config = dict(
    num_hidden_layers=16,
    hidden_size=128,
    num_attention_heads=2,
    num_key_value_heads=1,
    head_dim=64,
    intermediate_size=320,
    vocab_size=820,
    hidden_act='reglu',
    norm='layernorm',
    norm_place='pre',
    norm_eps=1e-06,
    positions='rope',
    rope_theta=4380.0,
    rope_fraction=0.25,
    qk_norm=False,
    attn_scale=0.125,
    bias='none',
    tie_word_embeddings=True,
    parallel_block=True,
    init='uniform',
    init_std_qkv=0.0322,
    init_std_o=0.0322,
    init_std_up=0.0322,
    init_std_down=0.0,
    optimizer='adamw',
    learning_rate=0.00189,
    beta1=0.95,
    beta2=0.95,
    weight_decay=0.12,
    lr_head=0.00885,
    max_grad_norm=1.0,
    warmup_steps=442,
    schedule='cos',
    final_lr_fraction=0.03,
    batch_tokens=16384,
    max_seq_len=256,
    doc_mask=False,
    train_tokens=122200000,
    max_steps=7459,
    dataset='wikipedia_en',
)
Each number is 128 + 32 x the weight over its row's rms, rounded and kept within 0 to 255. Layers, rows and columns count from 0. The size above them is the row's rms in percent of the matrix's.

# layer 6 attention query, 128x128, rms 0.0803, rows 0-34,64-98, columns 0-63
size [133 115 103 147 130 107  71 147 108 171 155  90 101  94  92 118 105  96  94  86  87  94 102 113 101  98 102  97  95 100 101  98  92  99  94 128 104  84 131 121  93  62 125  81 175 192  67  92  91  92 103  89  99  84  86  88  86  86  91  78  98  89  88  82  91  84  80  97  80  92]
[[121 160 148  79 101 120 129 118 199  97 179 129 158 148 146 135 151 104 167 163  77 184 134 136 121 128 103 145 197 118 155 134 160 165  78 168 109 140 142 133 137 157 196  92 137  99 157 121 106 109 144 116 146 150 156 112  87 123  91 170  83 122  56 115]
 [149 168 138 104 101 152 128  88 110 125 133 127 129 126 153 156  92 123 139 148 134 157 139 147 120  73 132 111 125  90 110 154  81 134  81 196  78 113  92  83 114 166 182  90 149  89 127 134 111 127 182 137 123  62 122 174 147 153 174 122 134 105  72  80]
 [138 128 124 109 168 165 116 112  92 170  90 134 161 133 119 107  84 145 140 125 131 100 132 137 130 110 212 113  73 111 142 113  92 130 193 144  95 103 103 103 116 149 126 116  82 128  83 133 136 148 119 140 112  74 109 156 127 137 181  93 163 142 149 134]
 [153 136 124 124 153 137 111 173  81 181 102 128 137 114  88  97 101 140 100  84 198  75 118 127 138 143 175 121  66 186 130  81  83  80 200  83 135 120 104 144 124  84  95 149 107 135 122 122 132 149 128 134 115 116  89 141 136 147 150 105 184 147 185 149]
 [139  97 141 117 162 114  98 150 110 127  99 135 131  88 135  70 127 138  70 131 164 114 117 107 122 142 161 150  69 180 129 100 130  94 216 105 151 106  92 132 180 113 133 164  90 133 102 127 133 111 142 108 119 123  89 216 135  96 120  97 152 134 192 153]
 [106 119 145 147 116  76 140 120 167  66 161 107  85 137 161 126 174 131 156 158 118 162 112 145 114 114  82 142 192 112 109 155 101 125  35 166 122 146 171 138 133 120 160 108 159 124 137 138 135  98 128 114 156 151 159 101 129  99  98 142 116  94  94  82]
 [123 132  69  77  96 148 175 179  90 153 143 135 109 114  94 136  85  70 147  92  79 104 148 122 104  98 118 101  83 134 152  95 202 128 199 161 141 134 119 127 150 146  76 125 137  72 145 117 110 117 205 152  75 108 100 130 131 132 104 159 106 163  94 130]
 [155 127  93 132 148 187 142 155  73 192 126 141 152 117 100 106 101  99 107  80 164  89 117  92 154 132 179 112  52 164 140  88 113 137 192  79 101 117  82 118 107 114 133 133 104 100 106 135 116 168 123 139 113 101  95 122 133 170 161  91 155 147 182 169]
 [130 168 160 147 127  63 172 111 126  88 129 130 121 166 146 150 143 128 171 104 127 119 112 159 143 102 106 143 168 114 115 165 147 123  75 156 107 132 120 131  87  96  74 108 154 149 150  82 113 154 148 148 160 146 184 126 127 143 130 179  81 138  81 106]
 [151 146 145  85 127 102 194  88 121 100 156 120  94 120 139 145 120 127 146 106 100 113  92 160 103 119 126 142 150  85 149 138 142 120 133 164  87 118 135 116  34  86  77 114 176 147 177  95 122 129 110 170 154 146 167  95 132 136 109 178  90 122  77 126]
 [143 142 171  80 102 119 213  49 136 115 131  99  71 114 168 125 115 141 149 152  91 127  86 153  77 155 145 168 173  98 140 144 143 148 120 190  94 122 146 111  72 143  98 145 190 114 137 108 158 111 111 167 142 144 157  87 134 121 100 120 143 118 109 106]
 [ 97 103 144 143 144 149 102 104 154  95 128 123  89  97 166  74 151 120 101 184 111 152 146 124 108 167 152 172 117 130 132 155 160 145 171 228 152  79 172  98 180 176 109  97 122  71  65 102 172  79 112 141 135 161 106 102 105 141 133 101 139 134  94 133]
 [ 82 145 122 125 130 118 159 145 126 100 126 121  83 131 139 153 109 164 123 146  94  67 139 179 120 160 137 148 148 142 157 169 120 104  93 137  58 144 120 161 161 104 105 129 127 178  84 145 128 119  91 122 185 106 161 119 191  94 126 131 162 116 190 139]
 [131 118 122 108  93 150 123 152 103  74 189 127  88 100 157 131  77 185 114 109 123 128 129 128 114 126 120 197 145 128  86 130  99 125  93 124 104 187 140 102 138 105  51 129  89 137 143 183  88  79 121 129 131 121 172  87 175  38 156 134 100 133 131  96]
 [155 116 120 100  96  96 140 153 173 129  98 143 193 106 148 130 119 115 111 150 108  57 113 111 111 114 130 144  85 172 147 135 153 106 121 116 136  98  35 129 161 141 156 128 117  90 161  96 128 173 135 106  83 182 211 134 149 144 138 124 110 106 164 170]
 [142 180 117 149 163  97 137 135 172 158  70 108 121 127 172 132  95  99 102 141 164 121 128  72 117 125 144 165 141 125 117 160 160 164 100 174 100 103 112  75 143 140 118 125 131  79  85 111  61 202 145  94 176  86 166 106 111 116 122 116  94 162 180 144]
 [174 154 138 109  96 125  92 158 202 144 132 131 130 133 213  82 129  69 125 173 171 121 162 112  92 114 117 174 109 134 103 151 104 134  63 185 118 130 101 144 204 106 141 113  77 108 123 119  59 102 137  95 105 120 160 151 152 132 145 103 164 113 171 194]
 [174 170 126  70 104  86 150 130 208 146 112 122 158 136 157 105 151 142  99 157 144 147 175 161 115 148 101 125 118  94 126 180 125 140 100  99 123 125  36 108 147 127 150 126 117 151 120 142 107 120  89  65 103 147 115 174 104 126  81 190 120 162 156  97]
 [195 144 154  75 179 118 124  70 125 145 150 117  99 154  72 128  67  80 144 173 159 132 126 115  86 154 152 102 120 128 148 139 153 152 100 125 123 171 162  63 127 191 169 105 126 105 140 164 100 143  69 115 152 172 147  90  63  89 139 129  68 120  47 157]
 [162  93 109 102 128 108  93 139 133 102 202 102 137 109 121 174 120 125  97 136 130 132 194 133 126 130 139 159 121 149 140 185 103 108 126 125 127 132  73 111 188  74 107  78  88 151 154  97  66  83 170 125 161 182 160 126 124  54 171 152  88 164 104 146]
 [121 155  92 137 160 148 143 142  96 146  48 143 166 166 128 133 122 153 196 123 132 117  92 121 115 180 175 123 104 144 128 104 128 168 137 106 116 134 153 120  88 169 175 197 214  81 160 158 135 150  76  83  52 106  92 122 129 155  97  76 201  90 126 129]
 [154 107  92  84 129 110 124 154 108  70 199 109 164  96 165 144  78 133  81 145 125  85 133 175 124 102 137 153 116 152 176 132 144  45 122 104 106 132  99 133 145  82  77 144  92 139 129 123  88  80 148  77 141 127 132 126 175  95 147 140 129 131 133 202]
 [119 117 211 113 101 102 102 159 191 139 102 120 161 208 116  98 101 174 139 129 114  98 123  71 145 144 112 132 141 182 186 121 131 134 158 124 210 146 168 138 197 145 150 162 151  76 165 120 127 121 165 176 109 102 128 151 119 194  92  82 160 116 133 163]
 [110 138 114 102 143 144 109 147 144 139  88 173 151  94 184 131  87  57 106 142 154 149 183  90 133 162 165 129 130 123 158 163 145  99 135 126  79 104 177 103 168  74 135 122 146 101 102  95  90  98 140 115  86 120 132  97 164 138 140  92 142 142  92 123]
 [130 137 186 137 101  98 121  75 135 163 108  78 118 174  82 115 141 168 141 113 138 188  73 137  90 115 139 105 101 126 116 125 110 131 160 136 172 163 124 140 169 205 173 157 118 146 177 146 124 160 113 184 141 106  91 160 108 174  38  70 155 114 143 155]
 [123 126 230 122 145 163 136 118 146 136 110 125  61  96 131 104 107 116 139 146 103 144 106 150 130 124 141  90 104 183 188 124 107 120 108 130  44 147 145 102 189 120 156 115  92 105  63 136 147 167 135 132 100 131 154  79 172 165  72  49 164 111 135 133]
 [153 127 142 113 127 127  90 150 131 109 108 108 160 120 151 126 151 146 101 129 120 132 150  66 153 119  73 133 143 166 151 127 127 118 161 135 153  91 126  69 117 169  87  61 181  70  96 124 158 111 116 152 132 138 118 156 121 153 139 137 114 150  72 133]
 [144 166 146 157 122 120 161 140 119  86 111 119 143 155 128 100 132 172 105 147  89 105  93 134 125  75 104 147 142 163 173 133 129 137 136 108 152 151 165 151 128 169  65 124  88 177 172 109 100 180 148 131 134 119 138 190 156 178 148 122 165 107 195 144]
 [121  50 164 105 162 141 124 123 150 107 163 155 123  83 161 140 150 123 121 138  94 102 161 157 191  99  69 173 106 133 111 129 118 111 129 177 141  90 117 157 131  57  73  73 139 131  98 131 170  67 173 159 153 132 161  95 150 109 183 170  96 126 114 132]
 [128 142 158 113  93  77 144 130 175 117  91 123 141 144 137  83 161 195 114 112 136 116  84 167 141 123  88 135 164 183 147 142 147  93 112 112 123  57  79 155 159 112 120 115 118 114  69 105 100 166 157  91 158 142 144 220 105 159 145 142  73  92 132 136]
 [142 186  78 177 153 123 143 154 119 118 129 115 111  86 144 167 185 107 136 164 126 177 174 101 104 179 121 153 129  96 129 156 131 156  47  97 145  98  82 116  54 154 170 124 157 108 157 133 158 112  88  64 120 105 173 106  99  87  84 175 139  93 153  97]
 [112  61  78 136 127 108 128 125  63  68 220 108 160  67  96 164 133 121 150 122 119  90 150 171 118 127 174 149  75 133 153 142 112  50 181 160 137 132 135 166 124  71  61 122 151 170 114 108 129  95 162 160 152 165 113 105 160  68 181 174 103 136  96 113]
 [ 85 165  94 191 130 132 121 119  59 161 102  91 167 194  42 166 118 119 128 131 123  87 169 100 154 158  95  85 140 174 171 129 123 137 107  94 132 103 187  88  82 195 110 130 150 129 154  84 125 170 134  81 126  80 119 143 112 170 105 109 172 166  78 133]
 [159 124  91 112 156  70 138 123 106  92 153 108  91  88 142 144 161 131 124 114  94 137 120 167 157  93 125 135  80 129 149 142 172  85 166 100 124  44 100 158 109 102  87 124 140 151 111  82 129 133 181  94 154 158 110 147 126 112 121 232  62 144  98 131]
 [ 66 152 180 151 135 175  95 147 160 206 109 146 137 220 111 157 155 162 156  99 164 154 120  98 139 149 105 113 155  92 128 136 108 168 131 132 122 175 202 126 189 121 178 191  83 134 132 153 153 148  84 203 108 126  84 131 144 143 101  54 174 109 141 119]
 [125  94 131 138  98 134 169 138 188 150  87 125 148 102 145 116 158 142 128 164  82 180 136 107 128 145  83 144 197 135 119 114 165 174 113 128 121 128 132  87 136  85 122 174 154 134 176  97 138 110 116 155 158 140 189  86 153 160  33  88 145 123 143 119]
 [128 136 116 122 101 147 195 104 110  86  98 128  79 129 116  93 164  83 140 106  82 134 156 119  88 162 105 146  98 129 119 159 160 185  76 178 117  54 108 127 110 181 132 175 168  50  96  82 114 173 176 108 192 117 133 123 129 102 113 124 103 105 103 148]
 [147 176 127 113 159 119 136 101  76  82 140 124 142 176  75 104  81 106 134  62 162  70 143 145  92  81 192 107  77 106 133  94  84 110 145 152 111 135 121 151 139 160 138  92 148  90  89 105 100 146 148  93 125 132  91 177 124  94 188 136 121 138  98 152]
 [157 141 124 103 155  83  67 143 114 170 150 113 157 137 123 115  83 146 130 120 182 102 127 153 124 108 175 114  88 130 149 116 106  76 177  80 148 164 127 142 142  92 143  76  85 161 123 143 111 136 132 100  81 129  92 161 109 139 171 143 142 141 126 130]
 [146 159 161 120 156  93  64 147 111 164 145 119 177 139 117 104 109 122 136 126 196  96 130 130 141  94 164 105  63 154 141 102 108  70 190  93 163 168 149 120 164 111 170  68 112 137 121 155  98 110 146 100  89 110  91 158 103 141 159 135 147 122 138 120]
 [131 122 131 145  97 156 154 121 181 131 151 123  87 103 170 143 150 127 138 166  64 188 151  97 146 183 112 178 199 124  97 158 125 152 116 156  96  88 123 106 100 137 109 176 157 133 153 107 118 110 113 167 138 135 157  88 172 125  81 113 105 126 165 105]
 [124 154 127 122  75 196 165  74 140  92 118 148 178 119 107 105 151 146 116  64 131 102 103 160  92 141  69 130 119  87  86 123 169 169  83 123 142 126  98 122 142 161 157  67 121  89 130 128 164 167 164 115 184 120 166 125 169 133 116 119 105  97 111 160]
 [134 137 129  93 136  96  80 137 119 157 139 120 185 145  86 115  90 114 110 102 183 104 117 149 102 101 163 106  79 149 173  89 128  83 151  69 150 157 119 151 158 103 172  71  97 141 104 155  93 125 143  85 111 122  77 169  84 158 155 137 152 114 141 142]
 [120 126 149 141  92 147 192 122 107  91 129  92  83  98 155 105 161 118 133 155  82 166 125 131 145 160 107 138 165 122  66 151 119 178 122 182 136  90 160 135  95 139  79 166 173 109 137  69 153 131 138 155 174 137 160 100 166  99 110 123 141 108  98 115]
 [134 102 150 134 119 126 187  79 143  96 118 128  70 131 168 139 134 138 103 148 105 146 100 149 113 147 109 178 179 102  96 179 161 154  93 158 119  85 115 127  93 144  90 156 171 130 146  67 184 143 144 158 168 138 169  96 140 116 112 134 106 143 110 144]
 [128 116 157 120 105 145 161 104 170 109 158 119  83 133 150 153 139 157 133 135 102 145 104 136 112 150 103 150 202  80 112 196 175 137  84 185 112 132 108  96  97 137 112 149 177 126 165  96 156 111 159 143 151 140 193 109 132 117 113 100 124 130  98 105]
 [ 95 126  89 127  81 134 152 101 161  92 200 108 142 117 123 160 108 120 119 102 141 173  95 145 158 119  64 151 137  33  83 159 182 143 138 159 160 112 125 127 150 121 132  65 185 138 121 110 158 138 127 160 140 133 145  88 142 178 101 151 104 130  78 115]
 [ 89 131 145 102 157 145 128 201 121 168  92 151 147 118 188 125  45 109 150 153 128 145 160  69 148 104 144 107 157 140 114  86 124 139 114 196  92 174 154  85 100 149 154 100  96 125  78 105 107  58  82 155  97 152 103  98 138 123 145 109 104 152  99 130]
 [144 191 200 107 118  68 173 159  54  91  78  83 111 158 122  78  54 154 140  97 132 125 144 119 111  92 134 141 116 142 173 123  89 114 178 145 125  98  91 122  95 131  92 110 118 105 132 121 127  69  93 170 137 187 148 153 199  58 100 117  99 112 116 160]
 [ 91  61  75 205 173 143 144 176 127  95 127 165 173 147 146 230 127 121 153 117 102 160 106 139 128  93 173  66 210 147 108 115  93 110  92 122 107 146  89 134 160 111 105 121  53 127 137  91  95 114 113 113 163  51 186 137 119  92  99 135 128 155 125  63]
 [124 111 114 148  63 122 126 161  89 129 141  92 149 178 109 148  90  47  83 134 191  80 151  93 181 139 151 158 116 137  87  93  91  99 163 115 132  89 177 157 170 153 111 135  95  89 113 138  89 156 119 127 129  88 158 138 127  82 111 171 157 162 116 111]
 [ 76 160 175 105 116  90 167  98 148  84 192 133 183 117 114 135 156 101 163 126  96 169 159 102  67 132 137 139 140 135  99 139  98 139 163 109 129 122  59 161 122 184 126 133 120  90 115 118  83 111  89 113 153  58 126 133 125 115 100 118 135  83 128 120]
 [153  85 123  95 111 145 126 159 163 160 155  43 113 109 135  94 126  78 153 188 124 128 126  71 151 149  95 153  86 129 170 125 153 121 116 148 118 106 165  97 111 117 155 147 107 140 149  95  96 164 142 136 122 157 132 103 115 146 119 136 185 151 111  93]
 [112 119 101 180  66 121 133 131 150 166 200 125 164 200 129 146 123 105  90  73 154  92 140 106  82 130 148 115 223 153 144 139 102 139  69 138 101 176 118 176 166 116 138  93 102 101 137 152  97  74 138  83 113  85 183 141  81 170 109 106 186 101 102 149]
 [116 119 128 159 171  80 177 185 133 117 120 142 153 146 164 154 170 132 137 133  99 155 120 131 118 127 121 142 132 129 186  99 124 157 122 136  93 106 102 138 182 145 141 144 111 100  57 103 153 149  66  85 145  82  79 140 101 124  97 154 169 178  83 177]
 [119  87 127 187 151 169 122 169 149 118 154 106 111 144 142 131 150 136  41 149  96  93 117 117 145 109 138  93 156 154  89 149 150 106 101 159  86 130 133 111 124  79 101 171 101 104 148 118  60 124 170 139 146 106 160 113 144 144 159  66 146 104 177  57]
 [125 122 147 144 135 130 166 170 106 172  83 142 123 135 206 105 160  94 100 128 115 109 117 131 154 134 114 106 177 172 171  88 140 134 115 107 118 132  69  89  81 115 138 177  90  91  78  80  98 143 124  98 105  96  99 149 134  94 148 163 158 137  78 147]
 [115  53 164 164 132 165 128 171 143  79 126  99 116  87 120 148 147 137 131 117 114 146 129 123 163 155 192  77 183  91 116 127 137 168  72 166 178 144 121 128 169 136 145 148 124 127 105 153 129 151  77 161 143 122 100  84 133 109 114 125 143  57 147  77]
 [122 123  59 173 193 127 109 184 122 139 114 144 125 159  37 121 156 132  85 133 124 117 104 110 175 129  87 135 121 109 128 127 134 106 151  72 142 121 113 161 156 127 125 128 170 144  92 116 180 148 133 108 100 164  72 114 188 184 159 149 165 188 130 145]
 [139 117  85 109 155 155 119 110 118 184 106 138 142 106 153 202 126 153 129  96 116 177  90 140 119 102 149 164 129 116 124 161 201 175 108 180 142 169 108 114 184 153 180 111 183 120  96 143 160 124 118 127 129 118  66 125 100 156 100  82  70 104 146  96]
 [107 105 104  82 130 161 122 131 189 215 129 178 141 139 112 126  82 161 175  98 141 136 136 162 153  97 110 108 207 140 123 112 162 169 131 135 116 118 142 106 116 116 215 128 136 128 119 116  81  84  94 113 123 129 131 115 135 155 120 119 133 100  93 135]
 [147 121 146 169  95 133 151 138  89  56 111  96 160  82  87 107 199  73  91 146 152 126 132 169 165 178 180 130  75  90 118 131 135  93 138 101 147 123 189 142 181 137 126 129 117  84 126 125 110 173 139 144 144 170  66 108 118  84 133 131 107 120 114  98]
 [125 123 189 106 147 155 150  56 125 163  89 132 157  95 181  91 141  91 108 125  96 102 143 138 137 150 169 104  90 128 198 133 136 133 104 145 151  69  62 124 126 160 128 139 174 112 192 153 105 173 112 128 113 120 111 124 158 102 147  93 126 109 179  75]
 [116 178 138 107 113  70 127 139  56  73  86 165 121  90 156  98  84 100 154 115 159 110 123 128 104  93 101 112 100  96 171 103  77 137 116  93 141 126 188 132 108  91 140  89 128 140  60 106 149 135 112 130 131 167  84 137 126  92 155 185  96 168  63 209]
 [162 136 118  53  70 140 133 120  98  70 121 109  89  83 123 135 143 160 197 184 126 153 159  99 165  85 141 134 151 110 146 124 131 156 124 150 174 132 183 126  96 190 145 129 125 104 122 118 111 185  94 156 144 127 102  75  86 111 105 178  97  91 109 120]
 [ 76 167 142 165 149 136 123 172 108 102 192 161  79 115 151 143 111 138 131 142 143 115 129  41 111  89 117 171  92 132 122 111  60  97 171 164  52 125  88 146  93  70  77 108 144 190 152 148 172  80  82 150  94 112 175 164 143 106 105 115 128 152 113 133]
 [131 131 112 140 172 126 142  85  85 137  64 167 112 164 164  74  86 149  92 132 133 160 122 111 152  92 103 147 107 149 145 120 104 121 152  90 189 122 142 108 136 131 144 123 150 158 139  95 186 149 170 120 150 122 100 117 132 123 156 176  83 197 119 196]
 [135  77 167 134  70 130 158  97 169 151 147 144 121  67 150  86 159 150  85 160 115 152 130 148 147 134 174  74 166 105 110 103 156 129 133 137 164 105 118 172 111 166 121 153 152  87 130 127  98 195 160 142 114 122 128 105 118 124 167  33 150  96 154 111]
 [152 133 131 111 111 111 166  99  62 197  91 171 136 136 134 118 123 156 154 166 108 122 110  54 107 112 136  98 101 157 133  99 142 145 147  92 159  82 123 105 131  92 130 191 122 123 154  92 126 131 158 127 143 100 158 144  78  71 102 104 177 157 125 153]
 [135  84 128 183 219 131 126 153 147  94  95  41 139 119 123 132 158 131 132 108 133 123 180 182 147 164 140 119  94 144 129 108 159 149  81 202  80 122 123 138 164 137 111 129 124 141 114 169 106 146  68 148 148 101  90  97 138 156 136  96 129 100 157  98]]
# layer 6 attention key, 64x128, rms 0.0793, rows 0-34, columns 0-63
size [119 136 101 137  90 144 116 117 200  64  69 187  99  90  91 114  96  94  90  82  80  88  93 107  91  95  97  90  82  94  88  85  92  87  89]
[[156 153 126 121 139 179 144 114  92  89 122 154 177 207 119  79 108 109 153  79 149  81 118 100 172  92 144 160 100  50  84 101  81 116 150 150 130 164  94 140 121 133 127  76  87  96 143 134 163 178 140 152 152 166  90 166 148 107 186 102 156 154 147 181]
 [126 125 152 108 104 131 162 111 144 149 148 104 150 118 116  90 148 133  99 130 122 184  73 107 125 162 104 220 144 108  90  92 142 133 132 155 163  84 111 145 104 113 110 149 121 124 144  94 192 100 162 209 123 148 161  71 137 102  86 136 150 146 120 121]
 [ 88 133 108 162  84  98 103 158 154 151 120 174  76 126  86 162 114 116 142 145 118 152 150 160 112 116 103  68 180 192 126 150 166 122  85 117  99 159 124 142 134 122 153 133 197 136 110 127  85 191 115  39 111 100 146 169 125 150 116 101  95  97 150 106]
 [121 134  99 153 134 141  85 128 140 109 111 168 138 163 116 146 109 107 176 119 116  84 169 142 133  85 109  24 139 128 154 162  99 162 106 123 132 177 108 109 162 143 170  91 116 122 139 169  76 165  91  61 131 102  96 188 113 132 162 139  92 133 109 132]
 [174 127  95 140 127 149  97 143  98  92 101 156 155 160 125 163 115  77 142  98  88  88 153 128 142 117  90  41 134 130 150 123 152 161 113  97 111 198 125 114 147 153 177 116  98 108 141 172  78 209  84  81 118  83  99 166 153 112 132 165 108 126 130 127]
 [169 130 173  85 133 110 167 123 111 134 131  91 129 111 122  85 140 132  76 153 118 167  97  91 120 159 154 223 128 106 117  91 132 122 153 151 129  91 145 144  90 136  84 151 127 122 121 111 182  63 137 199 118 153 161  71 174 122  98 119 188 125 152 121]
 [112 118  72 147 119 113  93 127 139  82 140 175 135 158 127 155 111  82 163  69 162 116 203 198 127  93 119  53 136 148 160 185 137 113 119 102  92 177  83 122 117 137 123  89 112 157 120 168  80 140 148  51 147 120 128 184  81 133 149 145  55 118 103 149]
 [102 102 101 136 123 136  65 136 179 146 122 183 123 153 138 163 126 123 164  96 152  96 153 161 125 118 124  25 150 152 122 160  96 148  84 116 116 146 115 120 170 126 207  97 108 107 155 170  91 159 123  86 140  99  86 179  81 126 143 151  77 128 103 145]
 [124 134 163 108 127  85 187 117 105  93 167  80  90 100 159 110 130 155  95 140 128 170  86 117 120 144 152 221 120 135 129 147 140 110 175 139 148  92 117 120  85 125  51 170 173 145 153  82 159  91 142 179 129 147 135  96 143 116 117 141 137 115 127 127]
 [123 136 170 104 151 135 179  95 105  76 156 149  88 134 172 113 152 173 167 134  77 109 155 168 100 123 140 114 171 119 133 158 141 140 146 157 124 112  95 100  78 145  41  83 172 146 112 146 126 124 117 104 131  98 151 146  85 102 145 113  95 114  99 156]
 [160 139 141 130 172 166 145 107 139  99 132 146 151 147 133  96 123 105 135 161  43 147 178  78 181 118  91 127 102  84 125 110 110 135 140 164 127 123 135 123  70 155 122 106 149 122  77 185 103 143 101 115 106 138 150 100 182 141  92  94 149 150 162 110]
 [136 116  91 160 150 135  60 142 146 136  98 197 160 157 108 158 126  80 171 103 119 100 177 144 163 109 119  28 108 144 160 117 101 139 105 121 116 172 110 140 152 142 180  88  60 115  91 172  86 174  97  70 110 117 111 178 139 133 143 116 147 125 149 142]
 [120 158 126  71  79 168 131 155 172 135 162 117 107 106 126 122 183 146 130 136 123  83 152 118 138 134  83 133 134  59 122 144 114  98 153 107  72 111 109 183  74 151 121 175 166  79 112 140 147  98 169 168 114 131 124  83 142 122 115 164 197  95 140 108]
 [114 124 110 166 124 108 154   5 111 169 109 155  90  95 171 188 139 113 154 152  91 125 142  86  69  68  90 136 122 131 120 118 155 118 143  94 120 181 143 117 101 146 110 120 199 139  82  84 141  81 149 127 118 116 131  85 141 121 127 141 164 129 103 140]
 [118 172 125  50 124 149  97 158  76 165 132 177 147 185 107 103  69 121 106  91 143 124  74 133 134 125 132 111 107 103 127 141 153  86 186 109 121 103 206 133  91 163 164 157 113  94 196  58 146 121 139 142 153 157  99 109 138 148 140 161 109 135 154 148]
 [185  95 128 194 161 105 160 172  93 110 149 161 103 153 180 176 153 101 101  91 122  88 129 129 178 131 121  99 100 137 171 113 129 133  88 109  83  94 156 152 101 102 133 139 140 140 129 153 112 168  88 127  78  95  55 126 165 118 137 137  95 111 188 135]
 [171  99 137 126 139 128 113 146 125 173 110 119 118 133 139 136 122 129 137 121 154  63 115 112 123 119 228 158 142 161  99 104 146 174 140  74  75 128 187 102  85 154 126 152 141 119 154 131  87 115 104 106  95 171 144  64 158 142 123 171 110  88 152 206]
 [118 116 151 102 157 135  85 158 120 120 125  93 112 123 142 128 175 166 176 147  76  68 158 115 124 132 140 176 146 106 150 144  85  61 137 129  91  74 185 148  99 109 131 165  79 141 112 240 176 147 114 152 143 144  71 120  96 137 140  65 116  82 179 108]
 [159 133 139 153 146 132 134 136  92 145 143 115  96 155 104  99 149  96 162  72 110 133 104  78 137 126 108 115 121 131 123 137 176 122 117 110 136 179 193  78 111 144 105 118 131 148 129 162 110 179 159  80 114  90 117 106 123 139 146  99 152 114 150  75]
 [120  92 141 166 170 139 157 128  89 182 121 109 132  85  59 158 115 187 137 102 142 106 133 131  58 149 144 154  88 132 142 139 160 105 161  69 102 107 216  70 100 165 119 146 121  95 138  99 124  94 109  99 119 174 100 139  66 112 176  88 175  85 142 159]
 [141 115 139 132 143 130  92 136 163 107 104 113 116 176 121 104  86  95  77 201 140 120 103  94 198 147 107 113 108 166 111 138 158 135 131 173 102 160 151 162 137 129 128 108 108 194  94 128  88 188 140 180 171 133 161 127 147 181  94 179 124 156 136  97]
 [102  99 140  67 113 170 132 134 134 172 125  86 132  75 126 109 132 152 117 126 158  73 176 138  64 167 132 145 110 120 113 152 115 118 159  68 137  88 197 106  98 123 139 133 150 100 118 103  95  88 146 163 144 125 107  90  67 157 132 150 160 102 115 100]
 [116 155 184 128 130 100  67 109 192 118 147 166 152 182 141 158 140 109  93 135 162 160 108 140 190 100  93 156 100 157 130 131 137 169 175  68  75 169 131 109 114 160 134 106  65 107 160  86 124 130 138 138 103 184 183 175  68 117 126 132 178 147 180 129]
 [115 167  93 164 153 159 132  97 121 113  96 205 127  75 106 131 130 196  79  94 165 167 115 109 163 108 157 160 113 148  83  85 127 148 126 146  48 140 157 150 135 102  83 132  73  98 102 140 125 158 106  94  89 116 144 165  86 131 122 161 114 145 137 140]
 [181 137 231 120 125 137 122 130 147 106 156  88 163 177 107 149 129 123 163 152 148 154 142 135 145 165  91 128 159  98  88 117  44 170 148 122 146 149  85 134 116 114 117  93  49 116 134 153 184 180 128 152 133 184 176 114 123  88 163 134 113 109 110 148]
 [150  76 140 126 137 140  65 163 184 144 112 153 159 131 127  92 124  96 135  73 175 134 149 112 131 128  90 114 144  75 157 163 117 127 129 150  74 106 134 179  39 168 156  99 105  92 140 128 157 150 164 141  92 118 104 140 124 157 100 173 187 141 156 117]
 [118 123 183 124 101  62  82 146 133  83 135 137 115 132 176 183 112 119 143 111 115 137 175 117 167 113  94 133 120 191 150 120 133 120 122 123 136 103 105  71 166 151 106 119 174 131 141  87  95 114  91 140 139 143  74  95  88  98 148  77 107 153 138 126]
 [174 107 155  48 110 123 108 126 188 156 143 136 114 145 148 151 173 174 105 143 101  75 120  85 133 156 121 126 133 112 112 146 147 146 116 110 175 128 129 127  85 108 171 110 148 121 132  83 131 150 120 187  75  92 134 121 147 110 120  92 121 139 147 166]
 [ 85 128 114 100  79 105 134 115 135 122 129 181  95  48  87 125 138  94 157  64 162 115 178 184  53  86 135 145 113 110 137 192 115 129 177 130 117  99 137 129 171 141 140 199 175  92  96 104 134  70 121 128 153 109 102 143  94 135 152  91 146 131 127 170]
 [139 133 128  86 135  93  62 243 121 109 187  65 146 143 149  88 137 120 128  87 136  86 148 123 136 134 105 108 177 132 170 124  90 110 151  77 120  94 118  99 156 130 160 144 159  96 130 148 162 133 126  82 147 174 120 100 121  83  89 126 157  97 110 129]
 [135 144  57 143  97 182 186 114  94 139  81 122 127 133 142 153 131 123 110 165  64  87 103 150 125 154 169 131  98 126 110 120 156  88 135 190  72 180 157 145 140 147  78 168 146  98 115 150 116 169 149  73 218 147 151 124 199 146 131 127  92 119 162 114]
 [ 48 139 135 123 127 123 136 144 118 141 137 147 111  60  49 114 121 170 125 121 160 136 143 197 101 170 116 104 129 157 169 150 132  87 138 147 187 126 134 114 124 125 139 136 132 136  39  91 143  80 144 166  98 134 112 171  56 121 146 136 150 146  88 102]
 [152 124 147 130 122  98 108 157 155 158 161  71 106 160 194 127 126 150 109 139 146 141 106  85 150 114 114 156 113 148 123 165 167 125 102 150 149 118 126  82 152 129 126 137 131 194  90  92  72 143 107 110 197 138 186  83  96 136 139 152 146 144  84 152]
 [ 99  95 130 110 123 106 120 180 123 136 120  83 107  60 135 158 116 125 138  94 156 131 132 177  12 174 147  68 102 137 167 147  67  85  92 150 165  70 162  85 135 103 194 162 156 122  98 168 157  72 175 122 147 129 108 152  75 119 130  87 109 110 123 114]
 [148 120 120 142 109 123 126  93 154 124 182 159 149 158 118 135 114 148 135 194 146 114 102 110 175 108  97 151 111 101 129  84 167 189 115 101  82 198 119 132 117 142 110 125 107 171 175 109 114 166 128 169 114 142 132 155 178 142 116 169 150 133 108 149]]